config.toml
n_layer = 18
init_std_up = 0.0237
final_lr_fraction = 0.1
seq_len = 512
doc_mask = false
Each number is 50 + 10 x the weight over its row's rms, rounded and kept within 0 to 99. Layers, rows and columns count from 0. The size before them is the row's rms in percent of the matrix's.

# k: layer 10 attention key, 64x128, rms 0.25, rows 34-36, columns 0-127
# q: layer 10 attention query, 256x128, rms 0.254, rows 35-36,99-100,163-164,227-228, columns 0-127
k34 099:70 50 56 57 39 33 61 66 42 47 28 56 60 51 63 51 64 41 63 51 44 40 49 59 57 63 75 54 52 38 42 54 40 49 51 43 55 47 56 43 49 29 55 66 48 47 47 47 53 49 60 72 60 48 30 34 58 45 55 52 51 53 35 60 41 41 60 50 44 55 41 52 56 65 43 42 31 52 40 36 45 60 47 47 53 44 52 69 53 58 78 58 49 52 38 54 68 60 49 42 48 56 48 67 46 54 45 46 56 59 49 50 44 46 42 74 42 49 56 49 60 20 58 44 49 53 45 55
q35 075:40 41 44 51 39 58 52 55 77 32 67 33 36 62 55 66 59 54 49 55 55 61 62 68 45 58 55 43 60 48 42 37 49 49 62 69 53 55 38 43 50 61 43 47 46 37 62 46 49 41 46 62 73 54 36 55 40 48 39 53 61 55 49 39 61 38 52 42 65 49 60 31 48 27 46 49 44 43 47 61 44 51 50 34 42 60 51 54 61 41 51 70 46 40 39 71 33 46 57 51 46 42 52 38 43 45 57 61 55 58 53 40 56 45 44 39 31 39 53 65 57 55 40 56 66 48 50 41
q99 103:39 59 43 56 44 62 66 53 33 41 62 54 50 62 35 44 56 39 55 50 49 49 35 36 26 63 59 54 47 61 45 40 55 43 67 52 45 59 44 52 52 37 51 49 73 49 50 49 55 42 53 38 60 55 47 39 69 39 30 30 44 55 61 42 55 39 41 41 61 56 53 42 29 66 51 50 44 55 46 58 56 41 45 48 52 55 56 64 65 62 66 62 46 49 54 63 56 29 23 49 49 73 41 46 50 46 51 37 60 64 56 47 37 49 35 34 47 49 50 59 49 45 42 45 40 55 60 52
q163 122:45 55 49 50 48 69 43 59 51 48 43 61 27 51 58 46 46 33 55 61 40 45 21 35 59 53 62 48 41 52 39 56 41 61 53 36 56 54 63 55 51 29 52 31 70 29 41 59 53 52 46 33 50 47 42 64 49 41 39 46 45 51 46 35 42 43 53 55 61 45 65 59 40 65 58 38 44 47 49 59 50 31 60 51 52 51 60 71 49 33 57 40 38 48 51 29 59 54 35 43 39 31 42 50 58 45 47 45 61 59 37 57 51 46 42 43 68 49 53 39 54 51 59 60 53 66 52 46
q227 073:41 36 53 47 64 48 43 46 71 35 47 68 54 38 52 64 48 48 30 45 47 44 51 53 64 39 47 54 27 47 53 49 50 23 40 53 54 49 45 42 53 55 45 53 59 48 55 45 46 45 56 42 53 44 47 44 58 45 40 26 51 32 54 59 49 33 42 59 35 33 70 53 35 39 38 62 50 75 30 50 53 52 47 50 58 42 50 33 66 57 45 47 58 50 49 52 59 50 43 59 46 48 35 50 53 61 53 53 65 60 58 42 28 45 28 52 46 55 43 49 56 40 55 48 74 57 54 65
k35 092:49 47 49 45 50 78 30 59 51 54 62 41 41 71 48 59 47 51 27 74 49 51 42 37 33 60 45 53 49 51 44 48 45 44 54 49 66 58 73 29 52 43 58 44 61 44 65 71 61 45 40 51 55 49 48 56 47 43 41 39 58 58 61 20 46 62 41 56 58 41 52 48 39 44 54 33 40 42 43 59 62 41 49 42 52 62 58 57 65 58 57 52 50 69 65 33 59 45 56 37 51 41 41 50 44 39 45 43 49 46 38 46 33 52 44 51 41 43 47 64 42 48 51 54 53 44 61 49
q36 087:62 64 48 70 31 42 63 28 36 60 51 54 39 52 46 58 55 49 40 50 67 37 59 42 56 52 48 48 51 72 66 62 57 48 54 47 53 54 50 57 46 45 52 62 38 60 48 54 52 65 58 59 39 52 44 63 50 57 74 47 45 25 45 62 58 44 53 53 50 46 22 37 27 45 55 32 54 53 74 50 78 54 44 52 55 45 44 49 53 55 44 56 48 39 44 65 36 39 53 52 40 60 53 51 61 46 39 48 52 58 62 60 56 43 60 55 57 56 36 48 56 46 51 47 62 60 37 52
q100 081:65 60 66 49 56 48 52 61 48 41 56 54 53 55 59 53 42 54 39 62 30 45 64 55 53 65 49 70 24 55 57 62 52 49 60 59 45 53 55 50 32 39 41 43 44 36 57 46 40 49 57 61 58 60 66 57 51 52 57 41 46 46 38 16 34 58 42 53 62 50 44 57 40 61 61 57 56 56 42 50 58 47 58 48 56 45 38 57 56 59 62 54 24 58 47 47 59 59 52 53 34 43 44 48 40 56 36 48 71 57 58 50 28 42 52 29 57 51 65 41 40 50 57 51 53 57 33 60
q164 102:59 37 51 40 54 41 50 38 54 53 48 60 51 62 56 44 59 50 69 36 39 42 55 67 52 55 59 54 54 47 44 41 59 54 46 52 52 48 45 33 51 66 33 48 66 50 43 46 53 53 54 38 53 59 78 70 59 51 59 56 43 42 44 32 30 40 56 51 47 46 63 66 63 38 60 60 61 56 45 59 36 35 71 57 36 56 63 59 41 51 43 57 47 54 56 37 60 55 53 46 43 54 61 55 35 49 35 35 56 19 60 59 54 41 36 56 36 38 43 53 51 63 64 45 61 43 47 44
q228 082:46 38 66 52 62 44 36 48 61 52 45 53 43 49 42 40 70 52 50 33 49 46 56 36 48 37 71 50 29 48 70 49 48 44 48 60 61 68 46 45 50 39 54 48 50 44 45 43 42 58 59 57 58 50 53 66 59 55 58 55 49 35 51 58 66 32 55 50 75 32 53 58 54 59 56 59 48 49 43 47 55 56 51 35 57 61 47 54 37 45 51 40 44 43 45 55 71 66 64 52 55 52 54 53 55 53 28 52 53 52 53 43 49 40 50 50 76 36 58 42 63 52 38 44 69 43 30 73
k36 091:70 43 54 58 38 36 60 56 51 34 59 54 49 75 56 49 50 57 51 43 39 48 50 40 58 52 46 50 34 59 44 33 67 47 53 67 46 41 59 45 53 52 64 38 43 51 59 37 63 62 38 59 65 48 54 51 61 56 45 47 60 43 36 25 42 58 48 48 27 57 35 49 35 55 44 57 42 71 42 57 46 54 73 45 33 58 49 57 31 64 60 55 36 55 57 50 55 45 38 43 53 46 58 43 45 33 45 57 64 60 43 63 46 36 48 37 61 46 71 51 58 44 42 51 48 54 45 54